Weights of a small transformer language model: width 160.
Each number is 500 + 50 x the weight over its row's rms, rounded and kept within 0 to 999. Layers, rows and columns count from 0. Numbers have three digits each. The size before them is the row's rms in percent of the matrix's.

# up: layer 5 MLP up, 512x160, rms 0.355, rows 129-228, columns 40-79
# down: layer 5 MLP down (transposed), 512x160, rms 0.106, rows 129-228, columns 40-79
# gate: layer 5 MLP gate, 512x160, rms 0.326, rows 130-229, columns 40-79
up129 094:460475537422574557438483536443618578493526516607576489501587450546494461532415557455479534494527483475478550563603580436
down129 097:524440515509529495558533518515455507538452551471549502447462552518540521572596517590608471499506479458510413440514416584
gate130 094:496570443476583489523470545526523554500524477483489515527495516517500436478465525556456452450530509544537479480446466567
up130 092:497536509478518519496431456461471412426498546512600411513498448498481515463419489526514462574450537466485482537426509486
down130 092:500489451571425434531510442557526599482522438628537519487486379498449391592480474545536482433536512501510597459471409407
gate131 098:515485546550473570464479468420424519487490563478473467480439497548469528536512557460568522563496505489424486457478527439
up131 092:487572498441519560508479492471548480453464486514488440464560470482555582446464450535496511587409541442523518492569561474
down131 094:487600464574538543535450542439484529511548540504514450474452543488537431435433548415482487492455610469469476544441504486
gate132 105:454466594512511521575494468483479469476486502474492544521426485522524503426457509560461518524383518435456520592477526499
up132 107:475474569482472464542400478552395600534478409511433528526434446548451501575477459421545488437481403416516517494538526546
down132 106:478504475534513491566437542469555468543538501458492573434520512468474515504447439503599496455451437459514515514561532540
gate133 102:502503408437467476575594447511485492426481348446512536514502621535442476542545532520492533502576572526572483525477557401
up133 096:523466460509421476416450494480510514486409506502508525520505538494443483463441522451498394515453542604562402490432512498
down133 096:483478399558480454540449478475543558517632585547584527548511478439537492472530487537460571512408481372537468515439409541
gate134 098:480479426513527445599471490648443467545460523564490561485471402511376477508474472487498508525458547584517492585529570536
up134 100:578514485377536526577588447549588507404463581468433497557521496517506540469477514400501520486487431522438528447459389599
down134 097:561578540498491490505471548541619536504494491558420543478516489483487525540562473472453474525543499491484476492437497513
gate135 103:542446494529489510562484548585407565419451570491503483493502533462459514515535475437468576471533395495485514471477501484
up135 097:443508469452502547494530493532494492523565623427492464542520473496494442600478500494574522424588490478477407466422517524
down135 101:407579544556559445494445421539467409502564511435557536559568486529556518487388483570510539596482500514543515518524568422
gate136 095:565423457471499444523561497426498517500476464503496431457542487407501504507517505506542494516439450458497483581476543557
up136 095:548596530491499489534498448481488385502548563580519473481503527468537523468488505464533555545502494536429515574519513517
down136 092:389508464464490547492471442459481526469482490498586537550468525541490488539594443503515462499474473402495466496523498457
gate137 104:504472386581422509474500456469453456538577466460563456430577523437496543585430476527606491476523500526461576468499461559
up137 103:530503617440547533528467501460536439481473548534535442528385498345581501537480461502501524486508602542523559472497493493
down137 107:480532444425429454436495491466527532477484557471542466444562554543501514522556412563490450536506581496488471521478447459
gate138 099:483428513520493487568516404562512423465598528470549525424441528482446566533453535511540506426591464432503483508517489500
up138 101:510482511471513463517465625477416445441520524507432508453437545542553463456458411471429509542504481457523443486412540535
down138 104:502545563545471467472413519372494522572504533561531552497472477480453501433446456437384535512487567528566531435459376500
gate139 098:487409465520511610444425523542483491515528424426481400438515474471454536482506497413573472491519583386443499499521508453
up139 097:500474453506497506517547502490383575498526444530492377590492543529507539497489541445563378534505487414425640562537512560
down139 099:560546424449420459596547476518518517492477472506560533470609522442506422570439449409486503419496532434410472408377466503
gate140 092:490500560553603426454555526401473482475461530551511541460506408479505464559498541539534570494451449473481506565441492561
up140 091:494413535521506396528521513479418518448497451596479435507447663567577525517513473499557471544489485494538473573454514461
down140 091:588563502427578455522532499489529425493549541492482516445530433485469494454482454464473517466507561509450560557528514542
gate141 098:519536514517456443519538529527480527406505425504476563513451500515536461400466468515537496429525456475573595455402480449
up141 104:530453535536539512473437477458485496530469532494449459511513494518534497531545552516603502510479644524540474423415570505
down141 103:461476407474505477488400464478553509506606522504576516545523534427488477498477463522529446432396592562570418547478534565
gate142 104:451545552510422526406485573549536439529512448500487458528427596569575544534496468480505523532523517468468517540413493470
up142 094:537487555514465421522503474463462420542580504485493568433518529467519426459525556492591494406534522549425560499512495484
down142 096:508532480454535456471418479466523466458479477449440557537537546446427504441483610521482501400543609502414486573550541531
gate143 099:507498437546485576547556537515591542517492557550538570504544390461650503539512493482491553510501598584525511555467530462
up143 098:540447430501521528497536477539543498416503416543490558517502552574465520492483508531467468552478551487503505473454478452
down143 101:511535484494489498467492556565543536537488485439487443562436468462497495459543426537526444576515463499450522517571344449
gate144 105:569499475623487462491471569520497471523482582553536484513478556564514441441448440524609507517470395508546555522514521468
up144 100:465512451490505527446523541531550457438496522463466498515476469442432577544456551500481449556484519515506535644507433539
down144 100:424492477586449542443541467507442510543508424461524516524493494549468515456476453559562446503476522616516548526468518490
gate145 097:498534449428478509428517502495432532440550566485398459456441500466554496428530384542504409449483422515530585468441496526
up145 105:463564529515491542488401486470442485542435564449474569480551512551392458488479487525428491494528433499391412434513562501
down145 103:520539464602533460481511551515532536423544497459464514571418422568476502472567503524643543542463493545440513427496495487
gate146 099:453549530555416479516524548538578492440581530519476524459450443474526523534540452567452489457441443579503618535582570509
up146 099:518525490450527469458560407429458490394562493535497461482471527540489440471579509466520411548464431549488604525453562433
down146 106:609540542507420447552556581507530539585414529483486494569461493481438457469484459598480585497567505474571488484535454452
gate147 101:521481510562541547555447466532491489449449526543564457425580495483456402565431480540535523602550535447480386480551438482
up147 101:575416469482518504528517495454456461511506508462463501494507617468544452428481572514501455482542555521572602477467465471
down147 100:665511514551517529488554575489521538479549470506559408405471489574499440560544551496502445451487465514544482419583523496
gate148 091:530496546457491441569517527417509510383431467520464490452458456413540471536494584462523537478498594420543549522460493536
up148 086:551474476482465438588496580480480527474583507556437477483561544638445517519564513462621488458506519501473493506512528600
down148 092:467522480462543541439418464471519461471538501426568569454530489558566427522488444481406609492525455549467550533540460513
gate149 098:472482542535406516384510571518489543514488490473504496560489461567559476483570459468499524493478515414517455519517409490
up149 097:555479431474471467558480487490458571551442513450510523458534558406413510502462453513523464457529539581523546463462491503
down149 102:454509557460470571495493510555463553487482467453522510566475573538568540448547556443523416574562442509512456508464606495
gate150 101:445531492523511468444541546549525522491501509493479496653468555510468485467499497443444456427515514547511559473396435471
up150 095:544614461472518552448562582469563506445485532549507519465510538517577490487479566464494478554456420525471481531426454511
down150 098:496601500426446557490469497522449442465591491474474472463561484503514543578490546497425531556447447518517523580552467477
gate151 103:516455499564476472460533466459415486527432471477442499487515530588413486571561527576511528461513495407424525499469552411
up151 106:444575472445517546534547490466496469511559516547556486555574478579596553599556445408546436571473557531535527538395564553
down151 106:493551594556412538459440495488494476548496524541419647483584447469475555455501488510503478513534584478521441610487521423
gate152 095:489568531515455429486580499563473493491543504609551482499481527493542454456424530507454531490494583510457491480461499466
up152 095:467514428475445493471543547530546486462465431514544513595516566485502467423542547429526570535482491517502528488499494543
down152 098:518507532501597456425456500440512562469550595438554483470550531488520522559485512459534431483509440489537502477596603554
gate153 099:445533482443524549502427483409436523508430556475604421482446454468510398458566599570518361452510442491509498477440506490
up153 103:536501553551516540481528522462470605485471477520496454339510437425576474552574492505609475500562546430473519534422508522
down153 096:504504522421554578528522447526478526476546476516465440570519511541494531489584584470476448498460510411505488457415501548
gate154 101:543609484476514518520525431419495439541495378485518421477583439573527393483517507502480456512508481460526565508577455546
up154 102:512608518523388458478441439468433498591491471459505516519517557524458446517458544551487466618533423417440522530449446484
down154 108:444465529511505464512457545497482531452504498357475542561546480481548464637536437474436429433489526531511555503467475469
gate155 094:514510604436555466526471491538577421510538420542537480483500538542503507475524515542506539478483467530507518466539494463
up155 097:501520498482439597499620514562533477513504493469516515459556494437428504529416446561510530525448502553474457552560510456
down155 097:480581446560557479501509420480545516471530460531512509497550542470450421507542578539432499432451495516584542533487414508
gate156 082:573511532562453471381464482515487576393461607498458507427456559561510547514484501514404548401494499605512520531484515528
up156 082:487559502443432505537520516470584396663547523586534537489483454522524484546463519533495503576602427517489430484555526488
down156 084:449514464491602509524467500517448507449457562444538534477494461537504495500522573492552541486438593500464601530498469528
gate157 103:467496524512558482521455537582483547519567475576525554523474617514454530488520448549505499457508623511485536512539481485
up157 093:497513534542432462515534543565504537424327393568399537527547459554622577544491475448446550564521470477411493537397512343
down157 096:509529537445588474527586584473494418429471506476518458539545568485454448480560565493527445452475501515413497463552439530
gate158 098:512521478554453439505499593493505461452530540618523490508412550403525564545429483625509522469484458472556494466441413462
up158 089:472441499452424470575549508426454435488411499545585509501491465554538498641435605483618537466534497506483554466546466482
down158 095:548608553413463483553493539591608492484529461444534495472439548453563458480368452493503469423461517572549544560452461461
gate159 104:512464450531531596475639464480457460573452388453453396445548440536518522410479467533509527518444499431517485582442428511
up159 100:458536551503508402492485581609523485493518468577533337484481463570530477560472518507482441396515459501477530480543490501
down159 098:490525479492526411532446524558545516421492518498526561491461503491546506554507560501453446427527547504413485465476454405
gate160 096:465404514494473536409496609566555494575538528512619483566522473535511574639478422494577504528469528534461476415454434484
up160 103:499573477573509485617403420493419519533565427422469500473526450522551550543449540576324463478556568558493501599436462509
down160 101:496456458530455426480405468419520455571548532455428531519477588534496480457616420562553548363447446396490492522471466440
gate161 102:475525387504472426455458478455515520536449551495496519455436551459583521504427458586509526487561395513623434521546451512
up161 107:550435543507590535526520496514420533465499464503399463474480529464477427553555544463504473527506610462515454495523387526
down161 103:530501566472530520502455504461510430510517489467542488505567582470606450457532543507395576413480492513550526479508539535
gate162 098:482416427485532460603505463521575557460506574553489461572493467498574441461506551502468566480549509525613488444497513449
up162 100:586543480423440438502517505417412395487528557512459535427501534476499536415541423412462456471460508484501592496457525450
down162 100:404472487442539439421507482510541524418439517627487524523478509408534456506613476497541392462528431632442482539528494497
gate163 090:463515534567414500493476573575503484499562501482387433482459464493561587485553487583532576499510555499491525585539443547
up163 080:582578479559450508409489465506510543495520598538466584509441440538578500492530614430404479578518480532521522532553558520
down163 094:426420499507551473549485483489485550439458427576525528522488540426480455489478438515475581517582507524480430473435573493
gate164 100:439439418532492525539513514469523519565469441550557487536576577492449454501512458571493505549519564551541472503518458409
up164 104:492470528507469518482406536463465476551490512550558547488468398449526450457480490586630454549532536424451517504460494459
down164 107:519493479518508572564555453450558430466502430428515539391537425550479494467493366567461473427577517359568404577481541477
gate165 102:486509402497532551530473471615514506540500425463571452440427417516492518500472406425572500415469534459560532489436464497
up165 097:456515481464590453519451446465453436494595472456506523475529679428547492540569526431420449550511544536593554537475442424
down165 100:450487458453444468500490511519566480500561456440556492443481489612407561516588472507585416447469416530521549525498425497
gate166 106:400443462501544494508455457477550554481519464646469507402473431457493478517598476559544488488509518543369464541521467411
up166 100:654507609552514498478547511525496401505622511470486516439538523533519477476531527468568482584460443508527541531512448447
down166 102:480440462545549448479473495461549550463453458567522530405450493553504487514482429501453496643523456512551457528405407427
gate167 096:439586520440571455616533595607436460565473506436499568535488398498466464478438480491495430514482530494517545515476607602
up167 093:490501573480484446542482492513562528586519437455447519457549479391548439445423516434479493581459555473553557534524403554
down167 098:523462434508404505501445584533548467511523513442535545534471349522534464590450460516483587527478445520476541473531499465
gate168 102:577419444458548519515431558588572538489566474516592493464627429517488409514514483431513525434511536524515439564497482468
up168 102:474531434511571518464489504540455486420468501510588496541428470509557555363521608538549540506495477385489435514516569511
down168 104:512506558520554417403521401496412556468482605525373478501354619390548521590445548424496571477519483514532518522415521578
gate169 108:491460468498571555481589483542450459497500467549456527568487493442488519539469466521492501560564418425463581526497496462
up169 100:508473488521470464529463421514439563527516485448455474510488517506459524530539490499552518476497421522525568481461543618
down169 100:450603443392467459533545550447513512550374523507518443494536542490472493441535501556527480557495473473362495602464438462
gate170 093:580508479493374511422514512520528496492578442510537403500539480447524478506541489460510556549514528445498550428435617454
up170 095:513457463532521502507552491548547454493502577463508502519544435422427519456501578491493529473431476444466583537466527510
down170 093:411425521485552457486499469477594504578519462539516464471534422527566487413509578551442315473503477451569502518415445495
gate171 109:423435393556440456497633559497518608558521535505542503440442499490535467484479404508444490520538564526531557500444507506
up171 101:545452484542434551519528534581467510484447508523578472473513445493515495545389429438404537507391538569561493579480463506
down171 101:502486539462522491438435465550451476419480419433518480520482523454481588515539418453468463660503552557439450456531524471
gate172 103:472460474509488576551532522531520533485464553481441498502551555495479517474493458548461432482594535549569477414545374487
up172 107:510534544449526522481428562561528462417399449464462566468504538501483497453458514529484573571438496505478574480515482542
down172 104:528505476544442571535432574549521508459545505550490505468417504481513468523436631439528511420436533421517489505415403487
gate173 106:452402506547434411568437508570513560495489526529503482499458516523468598544477518545550527456527468496469459620566554538
up173 107:478478470523480446486497524575565435437606422463515512490438589465459460538555518483545491484535505581388508524502434435
down173 103:582450501533502468496469574508462541559452500448497486499537540514397576488455486550371398465494386507472524453559510457
gate174 108:516477494516537492407522570516477466515526432350554551560486541514559485429519533412467486557436484419569530472542539460
up174 115:433512473528565598510389344455459511462500457457518475540483406589519481536493604499489502490505504467519440556495494593
down174 106:552467516431562559518456454526486504476512439496564547571445486569645519524449537488511586416488456497482438428482404560
gate175 100:467481434514525475458479535543499427544518458498465542516485530554469490448435385408560432489468436546521454448542442464
up175 096:512536522467532519510476418536554446436485470391474496519438520538586472573531464488481478476510577527571588525543383510
down175 095:449414548511523438516507433561480465510459555443475487505535451528485536466525510447547505431478523480422444380521561515
gate176 100:448573511396451463471478466508530511525413483545531437566480483582472378569494467476514496511486442433578495639522450470
up176 102:504399615490509488518486560423508416573534415481431558521499508552519488514478446552411441485526418528483417464525529534
down176 104:536492574489460539530430436529510529515464345558438468521462527557572541521546495516449476490480492539424517499503513467
gate177 101:479466537500469325511528543419415505460410423463490515550568503528501463503592474478418422479420483527516486458521495461
up177 108:460468561432409514483529404474517568450449494415487463447510544479512466455469447493500452554476549628484483530548459462
down177 102:466396469548608492503576513533395515523584502502523572492455551493531394491566520531451384451491463429552519579597531501
gate178 101:473462480448465468492567537548544489421601509536499521471505477417519565514403486503478505458562415463473450548524560532
up178 096:548469459506482448546460447481480482524519540475585436391576492558510533406520430500515495384477471518447559520490451501
down178 097:472482465541487410466407562512521495423453553560513475486495389510481566466518505512497501503490547421495552525492519471
gate179 105:514447454389531470394527480421503465560484442534531459578556495560450281503428552555469532473548498528513543439449453546
up179 108:520474524497432598408530581422443423497538477564437525508557463580401462524437431450518542490590365498508505524481532486
down179 107:449493481550490489480475483481482458452481529464510580529412502473436431573489456465472462427495501544533464579645483548
gate180 098:531507464469529533455475474495480476552639429507484565494612500596477431418446522561556551491463593505562441442480491486
up180 101:430465472496393479590448449464528494567484545530446531537494527588499477604484526501519435520552450490577486439517464526
down180 099:459536452501515532465431582522522462577507473414559457534399517565474542389441568486550503471482553488516599528496521515
gate181 097:538467646567481513468508463501614429465507470510489611480557464505454402468410532456493501537405399478517447506548499406
up181 099:514523514536532465479492573491486454518468555453489529486488501475563491496528492504519425405595524515483564534495566510
down181 100:621485550528526596481455520408536544447441458444574553422513446438501590537546508521479424500526498485495521550540386558
gate182 094:480543485473478483533488559613570488505437507545546482581415484522499499451468463393475469400499553529379534522596462553
up182 095:643437568424580523506533429561537525465481491454478644581594548373435473415584472428495522482515449525561444493436469487
down182 096:528452418533416513503423480418538494510528512539487454501515537516589514517363532605564450534410537597509517527543513500
gate183 105:500516509502527480483517549577568504454535522483546513493507469520507478518506455452500483494543474550537510458528382520
up183 109:515556518528424566548451448531525598458506479506547530511487486394493497582563537536562559459435501406530470580476525514
down183 111:558393495567465557503495453458462395480516476486477455618589465573503436631519483495459424477425529456443581466527502552
gate184 099:467503401563520473512588514466543483597453437513478510397535537538566496584492564539480506457526571560548587458545451400
up184 095:467477477462497426454483452402578411451519482504451604452532534437589563513411551493468604456441490582541523490487435480
down184 096:530471448501499505441489543529572534535537488624503548514473523502498459547511545585521503519496537599446426481554512486
gate185 095:568489523591422529570508504449499474535480508556633524505563471515550470480566557469512539516488503441598579432494402443
up185 098:480497387494427533511497502521486538551469485417552499546486605579542472440466462574595508537506421425526485555540554473
down185 099:457483476533523453538456572537411451510543473502544479351467548599480539497550550526462535476531485468493552476541527460
gate186 090:580497467438492485485515564531555546386471436479471516448373443534514556544412437552476484459495491544456428532399449549
up186 086:419531526530449529478549497524621484481548557520537461472489535432472430494534481423510455435468553478445495434476514526
down186 091:478460432568503455537549491503409506457512437508434498492412510477490502608504573511598483465473412486495495474479544535
gate187 101:507550502516551521517504496477468494590528488462413533433451578484510477513500506563510526466566428476498521499504501483
up187 101:482453439504577476506582475444542534454447477507596455512606443538513580465506507465513529564495554589475521491596449472
down187 101:488472430575403527463522503432523502519477517479509531495495588504440470393573465553411505526492474536411543547496470368
gate188 099:565448497391520538467511467467502512463530592566434496479557522510486343559473437455465452534544503432551485471433474577
up188 097:464436450459452530551451521538529495509543565478517596540538404462473428495536507436522543527524612390483453424613454428
down188 099:430401485406481564529489548475472534515388571503528581554530453438437506550556388571504531556573547520494448470501455487
gate189 092:513502452506460510510430460545584482528494502518458477395438446413538466395488502515504510445514440538513374577536500399
up189 087:457488548448528480520460486485521496570521506502425497505518522451465571525516472461474553537579518490501461498539446445
down189 091:430488445544485433479415535603478506490488453438499460460517512447529453533456493515535445480477438554454494526492482399
gate190 097:547452448516486429571585471509522550543488555510521515573415595524476561518525515555411436600494484457539516593451568449
up190 100:501514436485478464492502539591562528482551446518474550488386462594456442459564473508552426481497581506500498503512560556
down190 098:523562434526547576501477462539488392401493446478455474431556488478468473493517549549520584371516475499418617516433399581
gate191 102:528499556437476582439579446476476525556576542551561489498635548497540462559430472519499456529507494562517556485562541460
up191 110:398421471513499472462450486531447515569418445475522518556505536458515467546386567409481537464438525605522569572488553538
down191 114:504404504492540512533491440437520504499504475512541577495592482457530457523537602462487563510434478485566467570543530397
gate192 097:474559482438458498537594398531552528397510454484572535452539569401483482546506496586464472479485490509494466453557515521
up192 093:485508598520539465536447503574470466545576488513476578498416463534565366396424490450534487484540471472490506451588578418
down192 100:507578465469471576513534563489497565441547454558533499454534448551598460490536533553457493462510493484483504463530484490
gate193 096:445527423513500552535502555527569600481448552534454563585504471558522522590458565559489502541497461489615438390476389494
up193 087:546448514538509538499491525557480418520449427543493529519431479480545490491530530571467467529460462487543530442418530555
down193 094:531440536473462454389522430442437593501456543533501458416473525428442566482497439556565514516515510594526491589574445510
gate194 104:484563458475435645494564447470548506444507530462659479530478549472515450505464448516487481487507551484516491412525503492
up194 109:481451506528477406516518448427581430481421464421406496455495453428549529528552530518565392498598494529505445548506481502
down194 108:558464482569515516540570433473516473488516483523448402493593524374434557513403524527502359483508469459523471487561514445
gate195 105:501502488411494467407547483544460599499426485566435458455528468446544453467586571496473461546418464407515589522466531436
up195 105:487557631475433483431550487488461490452485472488561483384449500501454633500543515476523540466489503512445491460540489545
down195 098:510484548572556518508410433500492346471470573471496464434444523489554614513440501541550455450577604561473514472454440499
gate196 094:559379514448580567530549472498472484523535470473473441530444487553562460570532500574507361497388510485473530585479519498
up196 095:547541472456529486601605466600420518520536606499429536509598482415477458523458494513463457534494454453417580510506500507
down196 098:500587438586534497434483536564548426470493470493586545472479510450489439484509528477456435448608483460431450540525539454
gate197 101:475475493456485479490529598414372531440504531535529527534581521517515607429580542548468441443508519544496447519502459379
up197 095:481538480536520468490475465533466395427517449502465377460496517531496509504524514543468423536475446487479579498488505550
down197 097:454487583447509465516560513431500468606407523500487460430500523475565565454507538457509432487565528536498470406536398516
gate198 101:509513474531519537425572473476414499403564523593509515542503511496529481472523486527518493482382568491480472551453474520
up198 104:541530567570495501452521449532531499498437570465477506543611502397355500530470508492510506555587504483479476505441556423
down198 105:470502506512443460515455461463528452494451473454446505486431529502527538415546544504585387591529416482397465494490509477
gate199 102:563371405450514498552482553517553521537527520482523438522495505469578387479443468589535456445519447564507493459464513409
up199 106:499528519589505597442458399562507482435464423470516510553525471424514477528544461495512554507474581435538542579497478563
down199 108:478567619492460494498449499481483461464494551454449461544478505559587546445399571506566589506520463544498615451536487505
gate200 093:554478456408453527493495391567476601474460547478503486508465411494534614428522454569474499532518465482465423452456528584
up200 091:498515549618589535504461482582582408547571562488536483554406515474503452570470447390497517533470504450389461512557533419
down200 093:450506482551409425591470465511532539465532447438571496423416425525445441520526492575516475444506508572541510541419519498
gate201 098:445490440529579531473408396608539488465476542539501534455519430529567471560558497447551576478529471576489448563519370481
up201 095:547480592517537420489499483555563501473540496459541522447505502539455442502438503474487415498536505531545515506535497495
down201 098:454524540557558486496398568561506568459483494516566575562396508596564429461473453510562429504520569493502551590519548483
gate202 098:497447520525500554506479602515449462446570493481507435443570459411448552473604638555612515434585539524478381546548425476
up202 094:440420484498471434427380485504449552442563515541532561503500516541522489497584482520565580520462503600564529498516453441
down202 094:418596520529461484432460590432564495506514533553496506468401483523577535491384462556468457486527547518479502476515495429
gate203 102:477456524448490475465550481530568516534398571483523487488510451554490451485526557483532572414502434516477511550620449467
up203 108:556562560560516511484473475469489464453547498469580477562600527538531447554671514416490491431506486481439509547528520537
down203 106:488447506489462433513409461543541565494462462486505552531578433494496521501508532383527518444474408573504525580524494461
gate204 107:446583365496511531457586465564476443462480524427503550440590566382512486438467526509528473527497473491482505478433444497
up204 113:463461523542475519444514453496573472398492408464477547411524512465516529581507545489388493578510577445444503480484347553
down204 108:485516536484388549467500490525452502475557493553509557488469424551515500413550558460463480541414596503603452535488461559
gate205 101:528512431516501478555505427520555530411517443454474499512600419571484523459516460496506523495525531560484491472430513570
up205 093:550455514523507498448503447455507479444480525601549453484460617520432437375484601440575550507467503466494500577525452471
down205 091:505433494463425516569522510534455496617422558466605539572518569527551576593499506558533486527435523507409457485557566377
gate206 098:499469525518488592487462507579435552524494514543492558486568519488408578517439443540536533567477486544480510509536445539
up206 097:614398534497458515409519534519542610495458508452552502477420459459569501467504456423431470454515510523431515521406490393
down206 096:533570529475413592484527610470457424440570504511509470529553517544515474582551525512395417428550525459522482620467486574
gate207 101:508427522428547487473606481496541541465490525489501464493527448469511525477490511561628512506614484561577555405539450516
up207 096:436514489473508473567491509525477449490466433436552509423541483485471460450558538456494526551503468525494564452614486466
down207 098:469521583519436481521415560535561409407460548561474355501564512460508578560517534528491526491461615486492463565513469546
gate208 104:458512456512528480471485470535559448504527557478492488614511521621641564557525496577442492473471529530453553487565500539
up208 114:488500551461547557587542487450470499441503488578573487441512512463405475494619602447470598481488503405523487438541455452
down208 111:579440471451505474523446554495471504514433455399514498484544472432459508532580448576527499439532421519500472501458538480
gate209 101:482488502384461476510483560475454501541542466550501559527479513464448461511430541480597527500503485612464384449548511514
up209 097:443578473514525507507408547686524492551518567426484526500558493448490453461529592473450486528584474477450565515500531506
down209 099:453473531435460481532564530464598577423579568456453481448469514507459402527602561506595571521500478515393496483486544477
gate210 098:555425609576438437506392526482599565376502514499537555336521545497512468492504484549511441509604491439531557482510484529
up210 095:530462463458563553496590569496460565493592492547607490530458486544505470544468525446523519531468547523490538567622508455
down210 090:454594490477485531530407491529515581437451476465586515564541504513482543531541534537472524523502562504482559518566524534
gate211 104:443417541565549561568480483489571549500389529456466516476501498467590505419504445498515543533533455509485551547418450453
up211 105:514543528506539558523572491555571644422500610501497461455548529540533592460517506497508505479524483601589483434514498549
down211 107:513502488559447526547436589570526432481496454569489397511591492454511431476486496479492602551601446532445565447521561453
gate212 102:553382542542462563533585475533471533538560518492484537467513542453497486452448421437565488498528481578576605512488550498
up212 117:471549506582560528533540507551478591529547579570558537510478449468593534447438494466449422480504461545528540399495502537
down212 113:551486528508478478551559497436466514562510552513434557466440480495538546484539547553490478359557494529477505427459475541
gate213 110:487459537470476509517593524485497505543395499433523467553402541560514475429519489433605448476536463419500534445571554455
up213 105:527540598529459509458466548505497526569464528489445469453526460483514531593652557517465512437563564632458554570516530561
down213 104:543448563545418464418464470449488485426519569489591472562426425484491553480417546443599472531551462541556500550506483516
gate214 090:500645495523483509523490479489485421475550445484516423497459409502550465482492491464458552418520462435424535480501474527
up214 088:454523565501582477538539551467469493469486515593626530432493553472535399538547462482520501472423529432498469393547430513
down214 095:505454471383475481460362438487594534561538505370443480513578483453456492457451465550506494608541504540505590532544587435
gate215 109:471508529631465478377458474527540523479527519497530497477465426508501526523487487586494514517473487469474455424533361531
up215 101:487527532509537555511513550528540474556461536513478595444410422398491503514523554491506477494425531520534572587472531531
down215 099:567499536516558393533513461458604535490590472560448531495469495541586487557480465573452599468448460522492473469495461452
gate216 092:466525492590488528498579485530539435442578469477580538481461500406541554567539575479462471567545564545543567555452494541
up216 092:536524465486488432432377485605505452522425520472514450523536521368521535490454490457458502549502448514415457471479500502
down216 096:512505505512459509483575517433578555464499546612564489553498421546464439506490561490516527437560524466506607506580459532
gate217 102:555523436511519539522517473503439415483502522533526536511525470565461474604433519550493478602461425464583522456517547457
up217 103:391501559564519498460531480525601512498577538620460520433466517466524508465601525473557486503514468503495480524469517455
down217 104:528555536505505492465531513522399543528511509460540516456494452500514473542472536539486503486494554521459558559405482618
gate218 102:509540403507497440557566557570486517519523468501431491538475525476568510523429481423499490540432438455513555546518522529
up218 102:560490543515539540573455521563561491459515419438517531656506462501501471431456484562589499397545548527523477428531465468
down218 100:520477519505403613559518520435447423479532483505514505546493495390476519450473448482466528477516542510525461467497546625
gate219 100:361500487474627528470466433561435381547448575577549476557559559565505593563549475564526526515563540525508527521482507518
up219 096:506502503542489461425479490477516481434529489590570495510563471454463542508500492559524494522574430532516527613516424517
down219 092:522556547452420440626485501525456465478568442473569595528579529501544600458565545504480438476503456556436498507511521519
gate220 107:449533505510424537539562522479514592412463490557510536604496495494545491443536466558447481490471400495498524488495455397
up220 102:522500586537537530520523496547486546500502519507386545366569545513580458454475473538518417460522470447485512460493461514
down220 101:540458525466479370585528505387490540524447449470570467505487464386531504459435500488575496560499621465501488533584598456
gate221 097:555455532526482485435573457438503485467449570460401443484538531581461468521527495487485445545518526507534545405438566512
up221 098:549504548467519498471508490376467426560495446507436425490571542439531473497511488516490496526491467439452506555532566490
down221 098:425484470465479547523448491469499499468529569539522467581514553476468465555433483497531461459550534432437497470429547560
gate222 096:429482491473550582470599495512526439525513463463520568494600486501430487497529532533470523540492462574454563479484437568
up222 093:459522438466522517558533623511480444554489380534522514486426478536524521467537430544560504522536545442527529486507595508
down222 095:572584426562519528450494498601514497488535506410501457494500488577540451482469446526502382519554471477493469502533452521
gate223 106:481531526526482502441438480454441464542445608491459571442403466500540470474570384483582503524528468407409507612458505368
up223 108:512504600553424571510482471499445496473439469374533480448458541432513577454506403566411417386557422542446439535431463411
down223 103:514512461539445501590472547551447538536477470499520594570518455554361533513606539508500477505544505544587563492478475488
gate224 097:520539454497526499503582461578476462592565447440523576546507616498488469498484445507429440544452543520539490458476563520
up224 091:523576506483515453499455472499486524540449581456575511438555464576494511443428436565547461626495464434430459596579502567
down224 101:473419480546433520491428562420471545522489498431534470429461638575536571487494514579522444425589504596494625473532464496
gate225 101:513521586491535547566453424519564525515547593543464575563594446570459508516427464494487453562483506537619429398530550544
up225 100:475462498517385558480457536505502500557464570464461541487411482456452432522486574477520485413440402550516423475535589584
down225 102:535480532380486560536508533517514448439560525432539384536543594458479516494448507601527396467525450468565443621415606499
gate226 107:575476453562409540596495509501528411529505553531518503514440464577509468492580473425432526525509508487458536492581383431
up226 107:534555526458551477403508468480547524435483477504473571442461517447563550564451536551516568616439472471417504416519579549
down226 107:513514540558476462533458442453430548529495394435492416485559528489457440466483471517511447513433494539510647545509536491
gate227 102:560483588497487563524481446510557536528530533505502515422478426538518477502481506572589426505552507549558490503479490472
up227 104:492484532490523435474423514516426433566556617504454377439503399564484510441547463420431632513484481495489511524499509478
down227 099:384481569582398474450450535582549486424472526468457438458407524521503535367540538396610513517474479605473524471585526524
gate228 095:477510518512480478504502385545568489477464517416589482569557518490472502484535535540542455483540469469483489528507441506
up228 092:495517530479579548468436535497523428423426532550577529483436534410504504420490403482523476409486582494592543536545481480
down228 091:443510472428522505530492583495528427596542473589592460510551609393547579488453527524477448558444556544456568474501559458
gate229 096:558523518578536490522506533459447519463489486549506546480504425483607498504454501646499388540485586536498463459508466483